Weights of a small transformer language model.
Size: 18 layers, 3 heads of 64, MLP 768 squared ReLU, vocabulary 7829, 24M parameters.
Each number is 128 + 24 x the weight over the matrix's rms, rounded and kept within 0 to 255. Layers, rows and columns count from 0. Numbers have three digits each.

# down: layer 15 MLP down (transposed), 768x192, rms 0.116, rows 163-262, columns 64-127
# up: layer 15 MLP up, 768x192, rms 0.129, rows 164-263, columns 64-127
down163:143165141131131104082080116094099156097135179124125119162130130094143155119129124122110158099139114148137126120145156124136169153123115156082131148124156111099101135144171098145106134135167122
up164:095140172144162130145081123087124122127117124144137146118123102141132117099140121157139105194121191154153110158169106126116148078093122078129115142128157105124076110084156174104117163173126150
down164:155132104130135133139149165152114133133174128160111159121135111120109117156130131088168133087132155120122114090148102136148126134118140144085150108132141118128132123146053101129126062108122128
up165:098104125106135147126176141124147113095120112141135110137127115104092139108128090149128129116115155114142182147127158146082120129105133154100163119130113112104082116117126178119132128151123143
down165:146113087106129124099079141134116118127128134119159115131143122117176158118136139131138156137107134157123103120144088144133162132159136114099124125120151128150158108100153152136084130121120114
up166:114148163104113120123112175117162143125165111126157130183168115182139145159147140127079112130123085121090130109129112148111146135129108091117120151138105137135130154135150161103143166114153147
down166:080114136129124138131132147126150122165123118110150131124143118154125154188154138179095173128128163122118137104140141162144151096105133129117127157119117075157114130113129155114111143121120120
up167:134143161122152152180114106130133112137128166118104123155131144117118143119165144171143137149119138127121118106121130129096103150099150112127158108103071125142096136141122150159108117151138109
down167:100111158156080143146128086137138136148106131114127100140115139117126106114118080133135119142129106103162125137208136131136132112137108073106131133120099116105123114103101155118109124118117145
up168:126130097100102110118088123091121130136140127156135151153138119184085121175130125112126118197117165113110128119112150164098143125179088125115125110147083139099113105199112117144166142157116095
down168:129155116150106120068165154105142144146100132112136152113100118167103126100108112093143135116121129145135124095143121156141085125105158127110153151110131127153163122135095092144150113139109162
up169:112162152130174121158150130125121136133172143146131156120139157149136099172116148113142110171119166130094125130105118151103115089144121097130113111093146144112122135148123104108195099132127159
down169:112146099135135193075132149122104130133131149135106130120138124112107135133109113107114118114166138154100151116156126140150127164170145122155095181149143122116146173164113097117131171153120136
up170:110143144107108177124123115067164135130089149105131188152158133133117078113152140126124153109113112114118117129121116124135168081129164110131169103096134135098155144117166209148145131133165145
down170:145119166124131128098077121142131126118107118140129154147089117158103155129143181100096172163144118125141129111140117139158121181125110129134141129111159109122136161145130130117159089154153101
up171:155099147129102143136097105128145112163100075127092166164161122128099127102184104134127137112122129122125129163099149141150124101129139124125150109087141168138154143129092101123122118104100104
down171:157138125129126127128125131125058162158133153162117163191116165114100111124164143170143154090142143154157150114097165064113112151147143123144135124117125144152110170123115113111145130129106135
up172:153148116152098177108121108109127138136099115121123160118106084140103090116103145165107127149104157122110134069107142123135110105125150101111107127118144123100115137142160096187118077132110188
down172:113142161098130147199134143114130102102129097149135126099145142154146115116112097141140137138136157150124118134143143123121086124099114137128107082103123110122129127149131175136082106103104129
up173:140155140118159122114114117118101132129133108138119116160129132117153105096161123119124122134135156165126108119104103116135130133116101082159101101119107087144143121126169156151147121200132111
down173:122145107158101134097135118120074095107128102102125126150142139153145129123137109141119117127127129130125105117126089185155110151120106111129155144131122145139166134084150116084100104109151092
up174:145141110148110116165136123185143132110118114129137074066108172150124092133110102145132095137122113151129127106098082118136088144120151133138094095125116146100097121112139134103127115140125150
down174:115172132156097137115116113160149150148136121142124116067126089099100124114113104175150122134110114113128130092133103137143098110131123104154143124121101132113108122134134130080133098127168126
up175:131124123125128130155131148124096124133147108107172108113128167121118121152125140119139120132164103140131083102113133133130086126133132115145135148113121137129129141107143116114122150099121118
down175:144116100138119114094119104116127089105140101109174141140120140136154134146116131110130114113196131106121113139091132078120117138137125143119157161130125158120123123131160113128140150144150112
up176:125154126160133135125141120093141144144108142106125105110114070140132083090129180101126130130129158128152149139158169114081109182164101145135119102109176150108117112184152128129125123165109104
down176:147146143135160147120117145140104146143154104162123153131181154131124138113116116103127171142152148155084145138166138164123100133112117152163137096154117125094139121151126157139117141130118133
up177:123085142111146117126126117139094127093111123112148131104122127083203100119114147136136136138103145098100144158117081157159140111092146142148128116142131096088144126148111120122124116105144128
down177:096112093099138112146120110129115127100177137160123152104159131095117113126159107147147148141144134125115084135113129133135119120107160107137125146093169121113116117147147141133129149139095113
up178:123114128125140111141145150114133128098139154095131142143099130141121150107146118125141112161135143126110118120135116115138112150115133120092125132112126136143126100127108150138157100101118150
down178:095134152082103108088134129127148129168174111139110126100127123114083119136095105134118149118124146118142122136098170143119118133115128101140111119129112117108137161057131116153098143141086144
up179:157155146087135124135139055158104154151092176113159103137187190104136104116163121125126103211127126144091177140103093177096134091129136099160075139121131137090144079154097141179118133103164134
down179:108103102122119095100100086102079109101108122099137128145124174088077132149171128131170154157103141107142132123103099097157077126107131141118105151142201181133099090174083107136111139107147158
up180:125082102128119102095123129084148124145099106093108130172151178114129095082174112101101126149124126137113115117092108094144112133125152139173125121142142112113124127120187158112141133110106155
down180:120146123153125145134147085143155127123114134176136111129148126166123142168160085153154126093115138109140160104181118160134110113155128135143140089099118152117125155100111106103145100143124150
up181:156161154144136173143156167132150147138160083092132120106160159107128124142121132120121111141124136131151132162178138159146100133140110118144143128117118088148074103090130151135132104088129141
down181:112125114099145115117143113080126139116114148190143166083114122145114165118077093151120150115105134124101110103133113115141131118155162118118146142176186106112149126133116098137133121158154145
up182:099184128140177163129187138119108071107149100097160106083170141119129069174119187143155128144113140191157170101158187159147114117102142138129133127109119129106135104101137127149131111146106123
down182:132116100116115104132094141164144139105113121123122094108114131123127153136102122149142111125175093145164138110083109116167148107134177149099142126143120149128154142135153107075120157138115149
up183:090125152084078132115164100119112110136126164132130155175125167130162136117150099135130118132104085085102091158129178153114128122133107109096144140152097119110135116122116096136133165095128116
down183:129123145156105147112145171108149160172133149135117132074116149146100120131154152150169135104108113165118149095124110154143150132129139093135089140159135149170128155102104112124115112161135121
up184:148114138098152120113184154149118153107163155089142147153088112172117129167143118104119119119135138137130101138106164122132151150123109093159145138108122147112150085161112119127147118125157104
down184:154143129135077180089192152093171131172115149146132166130123111134079112112137144143149125148140165156124145121130119140161136130163176138104124166134169106133128158155124110131137111128119156
up185:109141137178125079135149098144067156137131122122123135122128150127139142154168132127144121120131151109163094117065155119126158116106098113146129076106138114174119168120161105114138163114147139
down185:146109095124130169118111172119176162116137125133131096095104103130140163122089145118111168131149141130091150165151122127122097099153152102136119179154140121109154080133097113171101113104153150
up186:074147139143138141114149102146150161118125126135123126102121126109115181117132123147125128110120155108100149172118120130110118148084119102126137111146149153158141145100146137119121113116101142
down186:113168127124105103144102123103077129088116104142149124129145146096179151109139142194147100117133129110089163121104108132147194156127079132096134111097161160170093131080152126147119149098142132
up187:103116155104124138102165125131099181108139147097158116137183134095122090115086104113113083082140122134123143107122175146113134134105140077110144127163144056114152107091121153147123142112097150
down187:142100140134131165075115099124137153130176115127129104118108144112116120153145120104120144128132114109112153100176179114158181143119129139129122130150152084068127120113148108199154108119197114
up188:128133115120098090118132144130146158131127140133118090094150104139144155156100118138144117121161109140146137133141143131131115159145132140122109112140116104146162128106099122137121165104134144
down188:151123140125143161139128144125125144094145119146113189130144112080123118134144153131145110138151193170108124148123144096118135119141137125124123133115140133118113138136121107138134108166154098
up189:124153157086131116093135086171102146136106123122123161137097156141132169173114115085130122143121074139156142112130133137144107159133150089107145134125117131155098150154111168132124237125167093
down189:137101113136078132108149151096140159166134145134143117118143101153090143089137112175135148117111087161121126112139124164150133134136111146103149129122174120114125157097131081131149074144119103
up190:109125166131127167141143113132125142096120127130187158163135121162129156134132109124136124160151113141126135061118139132116118122116139159165116107136127138108120102144081102100139143119098112
down190:134122179178127168139100139118116069121113105126133124115077129116118115130108109159136161139156121111137111118096122127136116160118097148100122141104087102161171126129107133110160174158143115
up191:162192115143133091158101151140062141134145172120146148151106181135135129107152170126120076146117111141107160112162115148136177144111087104116118147121137144132096113130143141119138065106149130
down191:117163137113150114090120105160155190183126138118119114170166099110120113114119126115109135159104108142143141115196167110129100143117159141102103154170145139139118085122117099121102120181139126
up192:109160108134142124149168085126192117170138127081128107174164115182111095159081145119145092115134148126147177134093156146138095121113121196136103126146126139122151114128140136136160116135135150
down192:129122153149051063122134120136136102160115075123122135143135125177146178128097129127125145131137112149127151110115128187120113129117120174121101114129124109139131117142143135150121137146126114
up193:134121143115107144145108129163130145138113123102119124143127146136103108118118111132152117117150115114142116107126103158130114113119139109138128136112136130111128122134123149100119127156146108
down193:119116121151173145103078139146105144123109149107107146143131135121149101119125125109180129109212143147138131149118153143125131122157080124128113163126119103163163124144124103139114131114135109
up194:131145112140137096134158102137082076117144127091127087133141136093093160086122148124137121125123117132144114155146123172115146106139149118099142103147158124086119097133147140145150107075102105
down194:145111128080182134156138152105147141111112161154120142117158142114120142140136132153102125131120138138129132160072084136116104158128091115100088169132156159151124097115149120129124137148159140
up195:087141124150115121127126060069114151042100124102145118106137129071111120159143118160146118137122142104147142089108114112122130138080125136148107098123177133158096147041161169140134109157128143
down195:193151157127128138167113193162097097130128136115078128152159121146097169150125122130120134112144124132121119119108161143148105115151072104156159123136142166150179106105083099103111141104131129
up196:085139127172108138149109147083128128130120088137143139121145149139117136115130123135148147121100135123103179172111078138128145121111123138112114101124104146080098114126147141130104174131117103
down196:086128138123103159137164134118153094088144134095150103145113129113128151096158153108153171149068152136152157151139108120133124151097164159114134134159137166084133090090105099122091126159093107
up197:115144116104114131117098144103122192166125139113129144119108124114165119132120126120147130134127106116124085141115135139136137119130132111152116164121100140113173154089128106129113126144132147
down197:118136145125116114105153114147146092098144125116128101122132122135121125122147086134163111129138161151134140133150135119137119126158112113096143102138134123115089104171110131155163156116135130
up198:135140118115119118138119140136091128136153146142142156142142150110137137164117157109113089119140129125136147109095162126100118139102087114134107145085091161106140155135122105108139117157112119
down198:152117109114101060157192098135125127141114116114134113098171086124116155119135099123141134139132132132138158126144146125146106121149146137167173105131187142139114126125186139122137128089109131
up199:102098128126105120137122137145102097140150132108136103094168126155091122123134094101155104130167140139117126139105120185101107113139092149128098155122077126083142109121115136123129123122127125
down199:121101116115117095130136128134122105125148144118132115142143115125141099136126144120178113125248128112095119148153147118124141130140111154150094126152102130117151102137119126155131119125125151
up200:140195122204134138116134181137127131125124123150131090091131155093089097148103128174117118105118131135138160113105139138134121158147084128114119131161105109078145123119105129079159206114138110
down200:122154129095084139106109128111128144150134126141128129131123092144043151098114096096158129132118118132090131102135116118138128105142156122130147124120161140151127156137116108111131097140109100
up201:119139111120131167107115112121133141143122112127132142131157122104106115115102118135107140152088118104165116125142124151149150123104125099130154148117100146123147172114151144116134141137131121
down201:127165175135118127137122121157085125106142152127155116111128099122148128133123164137142155125188149124122145157144148117123134128141142161172144121151152101104119126135083102133112115115150136
up202:137099153111131126121125151141117130135100148103125126134123097144148145096136151118126121142109098098122136090165115151140116150142125106152116133113090122133106156131104150110157096109103126
down202:096170129112121087072110125141107140152157121131141136177128122181149119087162118121107117133187143115113094044138143074144097107183085112161147100113118098144089138123148164121107120141161122
up203:115118128113135128161119141136106099148133080137119146142134112114130154127109140139124119139127132118128114122140134127094140161120098114163105100116126116102130116113145129133096120150122117
down203:157176100160121164105127131128144130107156163148102119139149118102134142151155116139122133116117133143110173111130087139144111146161131082128114118117116138142148090119137141141103119113141127
up204:098097145132090146149118084125110099124144120115145107192083135117111122177123103171154127125114162070099147143151137130093126165113094117144136175111112118111124118146166145145094127157123154
down204:104145116105099161118141158143155170131154143165116107094122111144106150117151134142152135102097108164164149113130148160141122128126135141125113174134140158149088144091122122122130092154135154
up205:129097139104083123110172096098109100082095101093137124216118096122101083132131114100112103172120107091170122112135119127069105127139140111191035172088103120103113155132160099153148164128128130
down205:117104081149135093132107135144124151127142131098134160104118156084185113150169116175122148127093169069126125159152107168162110130146134139111174107080131156114144145134157174095137143111119086
up206:119133097121122107125110144120128094123111104126152115121140116125136143114162118123157104135144155121123162146161121134092143122109099111126112115146123136147098137129108148114132108103160180
down206:112145120111119108084111133148128113160125130140150120150140111136181139129133162134093150158151161113120137141132140097144161156131111090124151105147127106131131131136102142144133141106124160
up207:083130125099166143070164101096120102145135189108127108140130164193119108143131099136138115118131107125160128154138112123125104078143118132137101093118105113132129125096135139105133122117119117
down207:136127114100125140137150130073138134165136115128133125113113084142084152148132123148142120087148116125089155116111109133130121121165107129105161146140106149079123129111101115123124121144142105
up208:102173130107120146126160109115124180108141119139130125108133189106095126161102147175145113170128118199160114141151132122117075106135124090119160147171071130137092093124123110125125137132136068
down208:132115126150098127116147152095129135163120175154150113121125108186072129107129135132126157114088118142132157115091141135165144139121152148114118133118163129111153171135099110165155107174137150
up209:097129159105101129085114119138127132116155212138142110168122173098138135161115144160130113135119110051124104098124122101129116135132096133108104091113108119098120157138166113149138145117111182
down209:111090099134133075131095146136160142092069160137134134128111094141108124112154115100128137125133140108154132143169152140126172143147141099169124119132197138105174101096194132132105130131113126
up210:148137140105127119146128148134163107101140129116110149082127125159112129147130109100145107125148188126115167154130106141116144133136097142123107119117162152111103112133108162158128125134124117
down210:117132113127136110141150141103156134166165130130131096139143118114134119096164161156157130118187100158163103130111152119119096136112138172119113144152118114134135093130109115139126146133119118
up211:135147136184150109160137111170135080122135158138131163176146149137148192116140090100097129158129106128124140119160118152135107148120141137109126118108139129163085141115092124108109143095173206
down211:131129122131144124102194156136135127099131171175100114125132094159123099126121122100144119142130135125134140165091125172132141142101125182135128128118144120123155142143068111129136083153138133
up212:089113151093083104141169094182154059121126123100137121090134152122169087123130123081118092128116156098098139141086141159136079147125125106072114140169173163146139096126121159117105121156164143
down212:137169142084128140097120111099150122137124112128134088139149126159159105124161178122138099109112133157096119122087154118176088165150178130131102119087150119112161131139137147132104154123137120
up213:119116149133162112110115093103133101128135111137123169163104115139127162150129183145090119145100127058126125157111165147137151130124118161130138108165162140108142140133118113146151159111122105
down213:104131135118101041133087114089138131158099090094134158117133117153117128144113131135093151129113103165105132117108173137135130171123129098121142097139139116141155161154125081137114136114136084
up214:098092149125124150127125121106120158125139117097163117153139111123113168134160111123122118143129140143122159132143114124111129153059132136113147116128174128131085136103160160117100097139129094
down214:105064149167124144147137082143136141143112129155161090127140099171107118126119129126147130122133126129134160114169125153084096162134149112118158123170157140163129128126113115122137098146115096
up215:147099137147133126121149128116074167145082117119112071140145118161133104108108135078144143144111104124118095137130128167139111092109139150130156140098120139120136164122104116111172096126134129
down215:125140148073138081147137134123105096115151111104122183108135105066179143148156159161108066128183153135133122116087130051139126133149134115147131103108136111129125127128135127128135141118112111
up216:121150176127113150144124156080128116146164114097109168151172143167112085136124138138128121080116076094105106161134109164180121133134136130096080093125078124109105150128144127093145161161194101
down216:147099151105144142114117124078109105126136109117094134117147132177137096142096170114090151128111096098074126169111112136182132119119144149069128103128115173126106150129161139093121144142176131
up217:126137158115099121153107108139166114178123156090106105103086148130114108142127135102163089132138135131064101136139107138113090159122135159110142116134105116120105137174104119069123084154097099
down217:099107122100146148161105123110166120161151153119086108114134119130101158111136106118154160134146164142097093094127128106116095157113121128136141149120100107145111164089088125116121115135109135
up218:160139134103128119121117027153150121146107135128118160140136117128161102114097109093120137106118095122122110110127112131124151125099169134173087128100133170119137138126101089189135118130135130
down218:112173125164098128125114140155123131151111140138142109106096091144095142103140116118126173114130177120159138099129081083169135092134132160128073112166099085111119171078124141127146115138149118
up219:142132140116184130092143136095136152119158165115100142141187097146124092130098127154075139175105115130119142101164107139088149080131141094117193129112131155127143085065164093116133148114121099
down219:119077148125114138083090148134111099064103120132136184136133125128113098156150151090095096149126092174139155089138141118133176124103156177113136137124126142099148139122114139130080131162151099
up220:111115095169185140132117116132170099149064192097134075079092096079083149136131125116103094122118141069175124146183109149107176168130161138102100144111163063132098100123178177143100100129127166
down220:191146114138100127117187172154141125129121137146127176097099096128138135123106153171096131152141109172182116089120123161153110164092123131155143151119132131210109109075065177100152153085148067
up221:162142122152173097120102122153107119136151136111122160131157151156153139134105152110136096126123158144116118163135155125138125171104147120145152120137158097123093117126122124110108135136147157
down221:153148103147120125093158134115124156157116132162163127079113049145097110131139103164145170115120159153132111120128112148105120151118141138107162138116161108137131157142114132165132082086115133
up222:098145154113107152117122135138146114143151107117108111114142113084108136151117108118116112130111158103181132136107125150128158144132085116140099109112136129115113099116180117160124146129077112
down222:130145126112110160114145102167098112122104138118120140102102096124143118123097119135114109178123144126108163131153153113111114122133107115119101125159173149169109078142162101158100160147108142
up223:132120160148142142125142117159134142144137131126129116137134138109137144155127139072141080076127131133137162130113137160120160090077137104111130114122129081103140149116121187159165133149153105
down223:129104136172140150139128151121156176126132123129147124166113087201101149147124141125137107096151127129112131097148114118083110112100108108134137118134133068130172120108115138172151100116124091
up224:149120098111139113143140124114115126100112120141123145106153151143136130140099112127131128123123130138152114144110155122111142160099104104105072163140126143161111116148145119107128111131131140
down224:117163151106149156130136147147115137140117134153106107104101118123150135177085136102139130167160122164133143149111112133131117145136160095150105127134150172115101110096176167093127116121175110
up225:103150135138149101161079079121134135121143135094129156114109135097124102141102152149136105126121133152101105128118126116125187128150092107196139161116073104137123150099129136149123142143132119
down225:133119105123102127117129161120126115114151159142139121136097133120105095114163094096148113135120102176114168140173113130121087162116107128089160148138112163118136135103103127123114114139129117
up226:112159134087168164117110143185145120117162111132119154134100149126101133107106109061123119096106102112151170120094099127137093128105112143112151132109103117118167140101142100163137113102167117
down226:108139099154106119133183150110155146114146102141135080113168090153111094098119059147165081141095100118162120070178122136163111131123165100153135130171127164176153147140122115140160159116091109
up227:151158142121111135154185114148116083127102108137114154187145091190113149125137131127136119101109119115112173142082104175138159088101168064134140108134184152140099131160100106134154136079083132
down227:143146147050116079169153148145165127100160118133127136134108106132128131137168096088134150129153195147110150162055142113145172124120119120128126135151139130129169169147103137118110092195136124
up228:128164123135110119167070129146122115157138133062119158096123100117122124187102120170143128142135121120166121148164132137126136093104110095138129126053153141112100118132101099173132156118144106
down228:103120098127185127134149121125157179092131168137108115136143153158150145145175091135104138111145106118133137132136094123136117113107131140109134102125151183142112100125122128120125103118108152
up229:085077148134107109147122149102093097080127143107140134188144120144133117165104154124100122089111089129095070168121095184134124153092116122082063151111137140122143142108154101101142115166142086
down229:148108181108132144071152138135122103130094158162114087163143144140122111126141105137121121138085107152119124164138157160145110134095136165120145112101154124087122133111108123125163088160150132
up230:151149140151134125184129164146148079098111064106141128111148112107056105134144091103132127151116201111129113177177153147111184134102170120115103097082131103132136069187118157115103139105186098
down230:125149103161064128118133146109120138156157160132125104135117120156095063121140103126170129088135114145128157146128119158156125157129120093125163126105108131131148126135079141165107121146110142
up231:150143118109141111114133136110146103158167138126121143109161142106142114099112165140153134118111141142102147162156146136148142119118120135112141127147167131139145080141108126115147125113140099
down231:119120117126122127122153131094122117133124088148149106118109079137104113139129107131165156098103135113116122121165120165131140151118136151114121141140148172123175158096103115157132120129146129
up232:099129132124157114116127121167089137137133146136148146113122138098135120138114140114153130145135135130099145136169136137116121105161099108119159125152127118106106066145126161139143189136147138
down232:181120116154130147122134144091122147122088106117136131119106125103101147116106132139144133116162127162163140111114140113109149113121136152131121127139115133123127177112087091146107109132154130
up233:136114162105112084112129071104126117144136114097116118098153118122136099149160099099145133122121099158122136157083158155121135133148138159098119088132166121134125121126110144148155128128095139
down233:181130086133132141141142157104134144097117123133095112131103123157146125125168155113125147137140117147090167128140100101141116129107134096127129118117122118161125108105109133123144130139131139
up234:131152140107155095141130167116120124133079100124117163120140129129136166121103114093133092119102137152150144144126122175130142097108155104169100099109109088102182101139096160143143118109136161
down234:121124136127107125144152114077127127170142102144145137076160145123129120136166120133132115116125152195130116144096116100100072149160097178155111123114182162130140138152132123124156127132111150
up235:105112147075104106160072142155138108190168184129136140158152106110097151109126143080103133125117144119123120115105110120144112072168083124150087163127113112154147146158176121118098132138106153
down235:134151103105129144149142153139149124115154108119116134126145140093104181154119180109109170140157114137139092122123127188153137103126174149114187115125117166180142127152131108142085136151114171
up236:118117123129132142131123170066135106100124179171125157145139138123149138114104134101128139191130136129158075117158146165134070109133120143096152128170148162097144156155104138184107160095121113
down236:122136102124089142088157132125108132157127122125112119145133127169107097094130113113162108132144143140143179099131132183154098138131120142120163115114123108104162152135126089112138110135108115
up237:131124140155123165138178127108140154148086144118119138097103158131163150094167124106171114096127132143126139125120125162118133119109158153127107075149103139093126113122070149145130091159171107
down237:104107124094152132150120137114151169154114125151128158136140156155113116153127144145168123144137123121086131122184089104140145087118107128159149115129164107175137126112112116168128126128135140
up238:092142156153211163164117104095155135110119166155139142138125126095173117139108088126098124136119125144124117187178112148127157176141094142142107105126137163104133114121122114099120116117150152
down238:137148114133105124077122154113137127148121105167133123089119115155139102101118136081129149138110110163135146139116093149154090140157119115083102160136163126151131156131116129119173116178155134
up239:109115142139112136101103179131135126151138145131131109131145136111110128132129122092131124102145145163140106140137137122116128111124100106122135136131101108143109099102173106116130157151163130
down239:136145107141154120163133117119153182156137117110133138106159126136130118148176114170154119111180119155124115125104125150078119146107126181142121147130157148140126144127124137132129132148090122
up240:126048156140139151178103155075133128126149136124146141130095137125122125167115107109088110146102199165108089147118157111102138144118123130109123119084130141093118133165104116115142123104110142
down240:137156106129089085071165129137082116113085126116132109126167112116131124075118177129169137128141079095184169127129109163105119116145124125190121127150149092148114121134140163169129138145135148
up241:124132133128140084125083145139131184146149126133114122130126126118153160129140112118107134111128082142106097131108189134124144070133098091142149131171134129129129153098144103130121198127151136
down241:132117140176143121149168103114117132102127126116144095120151117131121113137107097155123129142139147141138181119126118126151146146168154154154120122120109150075140125147115136073118112110086114
up242:103128131099151147184118116140124117099141141119147134170132134118117095133149128146123111165111099074130104130100121134128134142126133095097107083101114131115100137152168132130142107099107124
down242:166146100134134131099106141172114140116138143141111137138125136146129130108147131141124140145119100086140138109141131138127133118144170080114149093104131122107154147179099135137125119128141145
up243:136145129120162148105121120162130144087109138145138161076117139138135154141126153066135106104129168084130155130123109139141088102104185144121128094105151105143102142144150114119154139100149114
down243:171102085129065152085127123121089164173085124165150112102117127154115105124144114090142119120126142181121138141151139154099150104162101159137135171140176149121146159124102073117141094134118116
up244:112160155117132124135122142147105120119171153158126172133142122116158137111154104143110115140123108130143139142122129113098157120130176113124125123104142116134106113090127134093117142129119134
down244:141158160118130122084124154137115152137124134152134167141097128102140105135106090148127158135149173135097144158112110112175144153152104121106093123113131095139151131112096120126121103132132138
up245:107144135143148109125151084147137150096118148142133138114122150091150127130141142126117114117132124107146117122148099119134119109102086123146176127106085097160102108150132124121107139098123119
down245:160170114117106150104131154121128133149128105130137077112105113163062106112149097127119124112121103140129142094108122151177120164145138124116139140122175115099133159128107101153130089149150133
up246:105163132169164110149144101087082129104086109168147124147104103050123121156103153123153118160133153171150167100107129137126164094138131146181129105112104073078113104147092142100158142107140100
down246:086125142097073135118110139137136102178168145101094100086117148137136115104132118134146131109151100141132090145184106103145125187172132117114105152142110136164105140110142121155110111147097128
up247:113144179123126119165125098132156130178127130139109154100161121113119143108158108161181127127154099139124134144127099139128156148121110093140117120105165142143097100168142152108132074146114136
down247:121140149150147139111112121135145158161126105160124148136138118129110147113155155134145148111219118155127155118122163103097113152136119126137129129116108140163112128127119167115113098167146127
up248:140107152132183099120131102148090103116089148138145099145108116058180129134135107127137150105129119081133111169128117135152197099128143123128157120127099125146155109151150187165141114171158170
down248:138125129123132127085170118089133096114143119133115133124097106165091108110139111123174146111113143161146170109153138123160109151129121140096103177125187177111103122172080094120137082113156117
up249:126117163193143122126129105097128162125145127111133138129117099121087136150203126196118119159112122132121124100156131108094163105113104092136194087101137136128104155147118084135133132117115141
down249:114118123080100136146138129079119126147120126113129128093143123153100104113132095175142127095130154139164153146142133165102163194120119113099148144129150121127102170144114113099066139148151180
up250:172126122141146096125086159163146103156126144089152106127139128123118136138133125112121099142137125160150141104102114149103145125126137137161095103138116106138119130162109145132135111113165126
down250:101130111144121149129110137101143173157113128148133148131116098068108129123123150128115140120162115151127141103110136128117103122122115163112135123137145124140161110112124119077163125101139117
up251:132117074128069103118123152117154137108123173119149108128176110162154169119117113110118125148122120110145105141122134114130127131124149115102140123146107115173138086156099129123087120075109045
down251:110125152139164123127123144150113088145168101126134100136100079119060125106189098133135133111127147134124145121133161138142133129097123125144131163079137131137147146110110138163129121135170164
up252:101139145096164106139106141131119102155116113119155118194114135130127147129139161122129140137121095134078120137110133130128120105094146152068128098123129116103128096095125112154140134106131129
down252:111118099144135093094153144106141141129108085102144134087066086141108121099143135132114148096148142108121141138149116136149151144142141120122118133125111155128140194097095123154117149144137106
up253:111117126146138122152116126163132122119124174124112131148115095145143154138147185157116138152126096153116146137150142123094130118092114139112194139142121140090161112129087111119141097082107062
down253:108126127168144120113112162119128085150143100140149147146119137154151105131129126163131146144130130171107132163180103122141121149170112126134099138129116127151094142131150120136127142103132141
up254:107125133151109094125115129120111148102135126118122139167125143106105120151091102106112117126145143132142159179136165126118111124131148144086110140153123103123077119158148143131120143115129117
down254:109083098154080131116136120131165121094100120109135107122119124130171184139122105120096148118194148140124133113116131099142133123138113115101146094124166120133107121155151132134080147159116151
up255:105117129055099034128129157166177135103144133114099099158153140147165109145150096120104139152121145177140110126097155147157085148079151119153090123126114132099099142192130130072116078134145135
down255:070107134094126096084143107120168160114093125154131131100125100090132096117185123113138136113161156118096162116127109129137087126049115161155163127121151156125115134128140142148144096133123102
up256:108180131143120128162120156120144149144120102109124130076102124076144169131136118153134118155135133130132110143090078137125141113120122119108128136156129130153123112118168128123119125139105131
down256:163134149077093127111118136129095137106105128153111109089120120118108143143119143122123106189124162099132176125137091116126105155133131146142136090107174125129129139112128119155106118080121076
up257:090120154116150084153137145145146102123168121108128132153135143115117093135131139080098108149141147103117139102117118141138104145107096134106116086141099094143115090137129155129123123130101122
down257:110106119080125122126156125145127118117141119125113175141138125123096105136141126113096094121168174093120127104114135132153109125102109146131115112134125091126113112140115116109117131110084168
up258:134178138147110137143158127131107147085137130126157165134111153137128155126074154155134112147129130093166154157141155131130091164112139131144142054143070104108132123162110142114145130070129099
down258:162125134107138111156108134139165163170137107141145133134131115113098122095147106129130137130116145142095111136121112128125159133153105156124129158130155142126123143123152100119121083155143180
up259:115134132123124178115119127139124165128171110124110136129112103117056108138156132119129112111127141109101135169101113135082135156122089102115085114135101104112135130115141116107136135098126118
down259:152122112142083125102135147121130157136126131127106132136132115166083130122141096152154124128122114122095121062189082123134091139157125099093157148104123122164126164164114117141138092150128100
up260:097130141145138190183133128160092097100113153134107140133099138146132133070147148159143103158129121126120106090187144142118118146141102120128108113161145120137149095122183149117148156081120125
down260:111125089162108086125142158115104126152126123128127124146122132114137094086112106083157125123177162136149115143079152175111118145156149137139127146112149100113117154132116084147128127140180139
up261:098134135167090085136144095178062088075115131171167178111095136146161126088154140138122108160115104097078104127109097130104151156115132048142173196116058187124083137109141111069126154124107141
down261:157147125113129164118121181117138151129110099115108113141138093141089150127110109130163138076162133134121168115129171128153077125164142177154098105120193106130166125172100110167165125146150160
up262:112135134152156125146141113089100113152114117165154151172130084129115112153138147140173115164098134145117131163115129115079115123102098176149103102154114086124119118106143156113148119106143121
down262:138145165123107132131142146122140162129157138102112120112106108158120138112111151127128147090132114114107130129147157120135121127126145136128117131141146117136156123140155097175117123125177104
up263:129135126137129137148114148137124137109120085131136152103111117144147143119126125101146121129166136127100125144146090127107142137128121103116088142126113123128136089103110123098130119114163126